python train.py --d_model=96 --n_kv_head=3 --head_dim=32 --d_mlp=256 --norm_place="pre" --attn_scale=0.177 --parallel_block=false --init="normal" --init_std_qkv=0.0484 --optimizer="soap_variant" --lr_head=0.00642 --warmup_steps=200 --schedule="wsd" --batch_tokens=[16384, 32768] --doc_mask=false
Each number is 500 + 40 x the weight over its row's rms, rounded and kept within 0 to 999. Layers, rows and columns count from 0. Numbers have three digits each. The size before them is the row's rms in percent of the matrix's.

# k: layer 8 attention key, 96x96, rms 0.195, rows 57-63, columns 0-95
# q: layer 8 attention query, 96x96, rms 0.184, rows 58-63, columns 0-95
# v: layer 8 attention value, 96x96, rms 0.205, rows 32-57, columns 0-95
# o: layer 8 attention output (transposed), 96x96, rms 0.19, rows 32-56, columns 0-95
k57 093:575462478520552484459520497499471423450517468522518490553462485531495500460500506491460417525513454545437510433472506495475515452479439487531543525467545505502441497507593493510520446490536482455478503558497442493429510629485542587459509439516453534496443448435502501527495563500499486446
q58 099:470462594473503548534548515460505438556509520576501460467494500508474482439530500400432540534450505467504507473544502472521496503436539552448527449524511502560460534440512550563468502463559503504566478539564512524537488471469498439505470553421443552489416487480502470538500507463543554496
k58 095:514506497524415532467451500522523497472551498419519485505513489560536434401529485458529490503464513504464515455468421558473566487448514466507493489499472472538476552548488519416429545569519452495586458592519559481503418481454466497501501468445492524521519537439472524457526459483509498465
q59 099:484426480496451542450505555527564570521468493422507474463515475518560503451492516493525522525497511564565510504558501504498558512497514534577491426466523556444531461458593463560573480468607513558485476461478449480487544509511491450510497493528558532466472479478454502520507528496519471598
k59 095:490463480498543498583453500492477479508515520494481485521468518498494519586488498520483550507491436455507440511431504548545459528528509483564469466555421510557485499482488492433467521518457530501423533539487643521486493477543495558443600437439516592508475535519535486459460524466503486494
q60 096:489474518511470473482453499479491493470488505555589443461490495523507479517502586440478535485568503444467528589459446496492507507448492569531467582560461513490520543502622473499451496439518555518496528513488466450557495493526551525510532542457492574503544556486413493474491529559559464511
k60 090:471522520480456537563452496530593456513518469549450446468462514501476469561456455493525493487482464532419522491476465505437542588550461530543540513450456478503472428510466431510503497475479494510455428446510483517507457482489525530506491432543526459526488452579556520541533453479529614527
q61 101:514441525494518491519517553486493507539511463553478532459505542480391478407498508449471480541514520542480508568400474542445480513547512547543484516566472481511476432477526523516552488581508490471498477502499485528572544526506525553433591532478499504513572453529568517487399491522462478487
k61 082:455463468474449500485494438482454502494530545493508484480508483575554508494477478461472457510597516392433583539492557474485459540556432551477462496532502506463539556498531489470498551491501505566481472549482495494474472459468483528481518510529430400500493575480463564502529435439554542481
q62 088:532533452463507559504558491518519480509514622517506507471476586562432538524475532459473505501474458496510550516518577507409503555492490525518429493458527515509439506497511552588515520504512477493571445449504470532490478494494565560514428505519503475531544534526596470529584482478540485514
k62 092:467440468414455494510578497461496528520501395531510502503449507467578512511539454507529406520475517560475544510568477499526501542533533460512519536511466442542526398507501490508535456485481476490530522481401479489508545457444524474504483520447463514567424532466454555497529579485478514487
q63 097:525427512535445490596523492543512555428539491465471477601540553562475516508519465486416603496513504530531488495532427488493507424512522550530459519538486508468521481506527471452481533566550466519520484524494479456528469471480460526531536461429457489481541564548550445447539505480464478545
k63 090:466543421505506545526555471518514546507455459550474517539495496466453485417407489471519459444492504527505479504469434509502511506478477524536558559460436481438499523514554490508513436465409469508402521496420484472496565451542555497423501524470508466453482445541437523528526432486502498501
v32 095:491556457406447474478478539499531462513469583595508494482505475489512515462511564529510546495527418511473585521530438529531437488553498429480492493526496547541485533497488467537542510554478477486597488475549504466479524514513521517464549484534555448520468508466500506573492475612494518579
o32 101:491482503479500514479486436521490480577526442563502512463487550486513495537473451519462511576485513567498555431600512515466525531521494478497368514514472552522487458442532421504454535510533506478519528580506465434508489548551464486478520479507507506536554546524461458501394501463473502572
v33 077:494535490530429517468495529487498518499531506462539512498432492498503529468468459429586540491522491503492517542445441547419424539479477496464525466513519508500517489546467456488562461502579476539610482587471512431545453489476541461529551573474489438538544451581534560480472495522502529502
o33 080:557513455509521563504497478507558483499524477509457495479533439431491514543461439569563515548507531494475484476491530520420525536543462550473492504560526475480455600494539542507548519508502571520550535567523552441514468548580520552527446517574511458532504539522482378476492500542486500503
v34 089:538480512448501540538492515571528510500507501527508506462465504472514485463536520544509562396433486476496524518500526497578556515459497586567456498517582455528473438549521476488533485505424556467556525432524437508561585573473511480482549476486482508442514452518508464526574519491520441463
o34 090:538537553415453508489470462503481437489539543497441502521460501492519525491517551459518520498518410548500457524524499453521529495491511576532419526479457564478491487510503391558471465512469483479515488447436489488499522418476529507517450446467485430429569492469520525546481430515584542543
v35 118:426463466458536508477507511462495448479496490514514508533456424483433463459453435449441502529489491490530429551503433555453531478587469502535534544547509491467462550473501473415573489505541500560391451440550516476500489454504545493469541445475454526496518488569516479467439498501485535497
o35 114:486543481520520484473528503508516453526487491530499513476463484486488439553494533535502516529418472466520309483537465480469468524595505538499599485472484499535481493519488507460494509482450482489440518499524515458389521535549520483483548490538463530524575454556495462450491448456496468497
v36 091:462581460456555510566465406529467567467513468530502489474459439514445508424496474522555496581486463532438520553546496529463523434542507471503509484501458522499461472515522528493451469525527480507543434587446553555493525420485548469498499502510477551603480510470517487495545510489535548467
o36 093:454548474506387471483532485453503500541554492471470469506478531427450481501411503476453516548513510484384507495450451480478498510472500517515518564478525500536498587393475498488479525460459460480513503517536555531540524559545551457436543491523508491554565506481519527531509555561428511523
v37 096:491511472466541491574539488523539437471568490447552504477572492469536514488574467448491478479450550559492435493470503564513488519486422466524556480417567486497512487521512497529548485491537541538476413474477523510488486521516503511485510430506520512515636543450595543512520447476529503499
o37 094:537451413503523552505456482522495388469523529479465487508520593514518443486493457461491458499468508491512444455503472483457475567505540485536636451523523561490485531544454492509461513510536504503443487465537444546604481497500505515547464532516460487512477566508504473487514432513530431557
v38 089:562500469444511528537553498446537482557474474521468488412534524539470576511526483442489422495463500487479511498519571479484506563574467477524500472483616423423507552546474501488462526474493444543509524535544491526447511500433521510528478521522544454500446469469504471556532522410472560513
o38 100:516467518483512459461491523486561539565480456463452548472472484512539471479536483471483461506499462498463477554506502468477449524492513482466336424499481542497539531497507582533536508473447484513533483445494493517519491507508496578537495554478408487572459550457618463488509522453518451481
v39 094:492517561537510482413494513453509518542563428469540469515562503486488525519514534491448449417432550484497473526489503555471581447480531498482535514479468502487457512433482565480573457513503542410570484454534540455524493574492460529538497488508425492536480516511553509474533426524445567484
o39 093:564545501456521495471502428514496502561487517558543442583569481578444504547455526485469481459477528497467464458483576522467551523531500505533568485541486513487510480545513477541410485403480473476556507539498493478499548481531497589468485540504511460516460490500486613524495458492540570458
v40 104:456461572476500501437512562489455516531560530505450496518573464489394490492460572512448463485465465455515504473481492632492570465481504472476557505492510566477528512483508546528572496455469522549440502490534534528489504475519480421466505487485480468510507563545553469476446485421454464472
o40 111:516502541481482470468519460485497599521574586556518558526475511558472551498530512547486496530461486477517487481499532468553474507535556466493650542527404527527450505544502428475457467500505512532463472522531502461452509584552491529527499558466473509521512488503551574502492497519482468430
v41 094:474471548457439462453448513467454514529538493553478497426478488422441492521444520515523550526462512435581477560408464437490524587483519493464492459480551442491483501477504513526505492476442507508471463511508505523452505550505583530499512479473460621481478518560465420485474476447486509497
o41 089:492562531420449485452494522437439554498467452559504491485419422502488478485483431593598474475487505530546429553474495462580459512524458504420506418531518495480494534553490450529424501537482541519515518508464529512438467561483434494483474512482519472477512488492544539510479525499518506510
v42 095:508454547520462463514538504550545489464495482432497474522560460419496532488444538530550470532475503435507425544449486496480496530504507484460508536512452477491478555393484618527571431508455565477510510537496475535526419447510562461462465437542478488512507462487523447445466502475490486462
o42 102:450502511460470396470458443468437512449493554484513508537497524514513530488539462488491512509477531555547418470485523498459556444481470519452636509552469519517484545496536518560461473493458590503480563537533479515471505505488491490454493477466586507512422482436577487530441466484483490462
v43 097:504436514486484513531465529477477522455401535485434498497523534520517510459518572527580507511532456530547543510544457422490478452518529485547461466500541475567502477501545495555407530489477479484584514386526500516570536505531508444476535448467485546496500524499522540535479481536491440600
o43 098:503430456523449581486504526547487542522481522444486508439427544531437517514538544488530477483532460574527546491543513468610587481503469478526423499430546495518495483476498459519432475524519463492542554501484521461482552509447486564476507510567475555460503502453469451531507492551408483510
v44 094:560494508506508506502455518472551487551460486503486567561538548487482470451536457534484533553408473496547460458515494518418525499474462514591465464489521470554475524555455546547536552550530476484480566460518454488432440470501532510501464526583478586490474448516476556505486443525426532453
o44 090:543522464485541522475509406518469553426481501494450520498537509478511508470510560480475463499497457452530492508483551534477393505477400543470500477468518501475568524560481541506461532529455410493517559474548517552410534494513517523514536542539517556480473438504476542504421489457492446590
v45 093:509442520477532536491485549524532470543567578508467476502528511503470533484524553532522441494482518519582522477548481530545489548527602622502472465515418444505539523429527467500531534390470498500527522491465501436513506420493516470539477497518507479533541493511460469501502418537451462450
o45 099:471449501484454506460543491507409402466540558483521494549455483550507508495489541455501493411492417512605584497476544483471447438568460562511524531504461534535567511506491496538493510516569489542572495531490517475484515517537509511517467492469520474541543513488503559472510512481502559396
v46 102:482558496485506532476498479499492521516501441549578596437507524502494572545520408544583496515517545536451517504518506526537507546539471493553518516559512584491453520472456519469438459522489512509420489514530480465458502456529446461540444526487453471545545526549523550500562601482532551485
o46 104:478474608503512453517484447522491505500455503483567456536560499459456574490525526527471498489436448463386434464472472472483501500543495580549503507542509459466474478445529575429547515482514513498481499425492529490568485520448530520480556511440523467592523525500480530446502441483469501533
v47 099:496489510547529449505487512510497475584463531576460466457471450474515499417481548507555468468528559465515487470450594496409529438506559539581554454588486515486546535472533561501471518489492553472459495458471471512463510494553551497485501464496540509497560528501509580519512428540439484524
o47 103:456525482497544544525538557528543480502525420491533526514487513575438574539579529446469519526510500485508506512552541446550501490514433539453562467492453524455586522522439516548489494519523441537510488544519462528519496565522493507525525542478492509491569492438417509572514541507414585490
v48 101:460439521534499458453442494444493501559563491456461558499540512509505492465505433506375517463429416449458474487564527516512481524463460488500535461439522461515536483484485481556530461461558545518486538551454540510544501480577505483549451519505575513512506509481483473454585535538543445514
o48 103:496479438516539497523461412501472519511524451509494503511515440548546473520461472516468563509484452523512571509514491476579454494487498492500651527486456541455498530447506473434484533484503478525524463463499523530513472415530469512507476503470462481442383477560522526415451521510557438505
v49 095:464447514441471503512547497545461534543464528497450446547491560486413470529536470580522546529511574478466443510471538518447471519500439496473510557556503510593472484461547494478528551501426445424507502533504490440540538547515555475475458551468480507574428479469517491445529492493562482486
o49 096:511524543483437465477504531530493474557550525592487459470508571529513558501541461593536492447554481494488507528518535432514481467428484463476545485588483481553522478453527483498526482417451487503548534505511556478478439529490516530495510418565555524463538431500501511505471562517552525586
v50 091:530501502505535465571430518481452513533431448593459493455417519515482502479487559531533526434500521486532489513553563462555480547481464493539491478434496574505544523574490514521467544473495507523534554554494539479513465476535419519511504492498484559481463507413488440459528554611505510484
o50 095:516440458417468507514528541507546497455463498522514511416467465484520567505526498434467472476507532563492570534521490516492491494515521475499481563503457478481557556469473533457445473482488467468512484465377552630533471450498443441477532534515576497467524509467404497476468491481503491529
v51 099:436457480528528453523524397534471469510539483454508473563464525539522501528537415523498485466493458499475453497563559585515543530506461534486558542584471517460486484482454515555449531538519575533518514551493505469506514513517448495483554487457407554497507460470579600529479479472488523492
o51 107:469419522507489586530533506522551504491523488504517504485507514420412458493498459479460521503539514452501393526493477504530485425443487478520609565510518547488545490507494537441584469511505458459509526493550526489547517480467497496532446510585516540556522569488514576546455478460556514478
v52 088:469535483533469459552451548501446464522489503515472534506474475510471472540485530521583484475490558475596516466468534604537518408520536480525503434496536485523506514487488468550494446539500434531585583500516524490446484495469413450566483548509543481515516544485496441514519439573486558516
o52 092:491482424467493486517493441533524545491544498534536505530432552511471485523482484467525463498503504504512611507454551521452499548582492526501516467515439444456478555517494447448499473472515467429527454552521531532477425518461564487503557603516519608532443534479437482507502504508514556556
v53 084:504518565478563455535499540513462471466508519508458536568472583477496525528469543472408502588498563495459506443502513451525494514432477497485516430503489524594447498475490528504522503503470591511474514572520487513537514452446501495476505458455485597518448449541464589477489547548477481463
o53 089:578427509497498437397536471487488531488453399486512478552518524520496561448439554540500406481501479538452492474490477512493502462433481459490592572461468502521500503489530465510518484545491464525444525484430538466530475502456463476482488445503485480435531450464429538535445515459512459471
v54 100:438538450486574487569540486516518536533516466444459465481556445451485525414527480464590505542466500482510518495509499528448492556518480423509512573533521540532509502538448543537455452529454501512515435508526517540467489586431517456564482584449473534459528496549513522510494515561553534535
o54 104:457504470476512585496581455453576515521511432517528457536528588444421562461474468481498537501524495487466481479481489460486513523481500497561505502542505542488495548501522531568470462413475499458504538490532483483456448538400511429519459538485460449584523499530560442466443501514468455509
v55 093:529486583451491467550506540485459513563553488463534428562487513420485489544512507501496436542454507572464539420465454481596484471477483488485501453526480531505549469481495455577486491474492446487544445481555517520482527436519471497502513505494552475487531586514484405437475559533513459451
o55 093:475494567461542437484564490519454468546529540485528456495542515471448556528541502499518424479514536502525599450464519506469503559531517503484588561553473501488471522484473413472421508552495492535544469508485498484514533530428514461532467422471459531526429539494551478432557507471515508422
v56 090:539535512564496431500501488452443565480480513450545506496445476490467462439549533466582497513457529495485477465488473520456454547491482520500538533506467477477483470510500583591555557500562460584432514424481495500510505537484408562466460451509491513521477494567504509445528599457484490501
o56 091:543459460530553555502530482513487550521502477487470496495509489461509547510593521520538494509530554457474456535485517547472435482515536495503537577550527452461512495489589403524500516520536494535507458438507490571451522507492404535493508507490522512491537545527558482489529435485350527561
v57 091:490500467449568466496485466474440460534499516499526449543541507456513549481540472491428505452458502496499456502448548530471547533507480518490469436452544466543435530509400446508423517529518516451482540492482533466539458581545570446440416519461488402490509517462482494512520515440488556457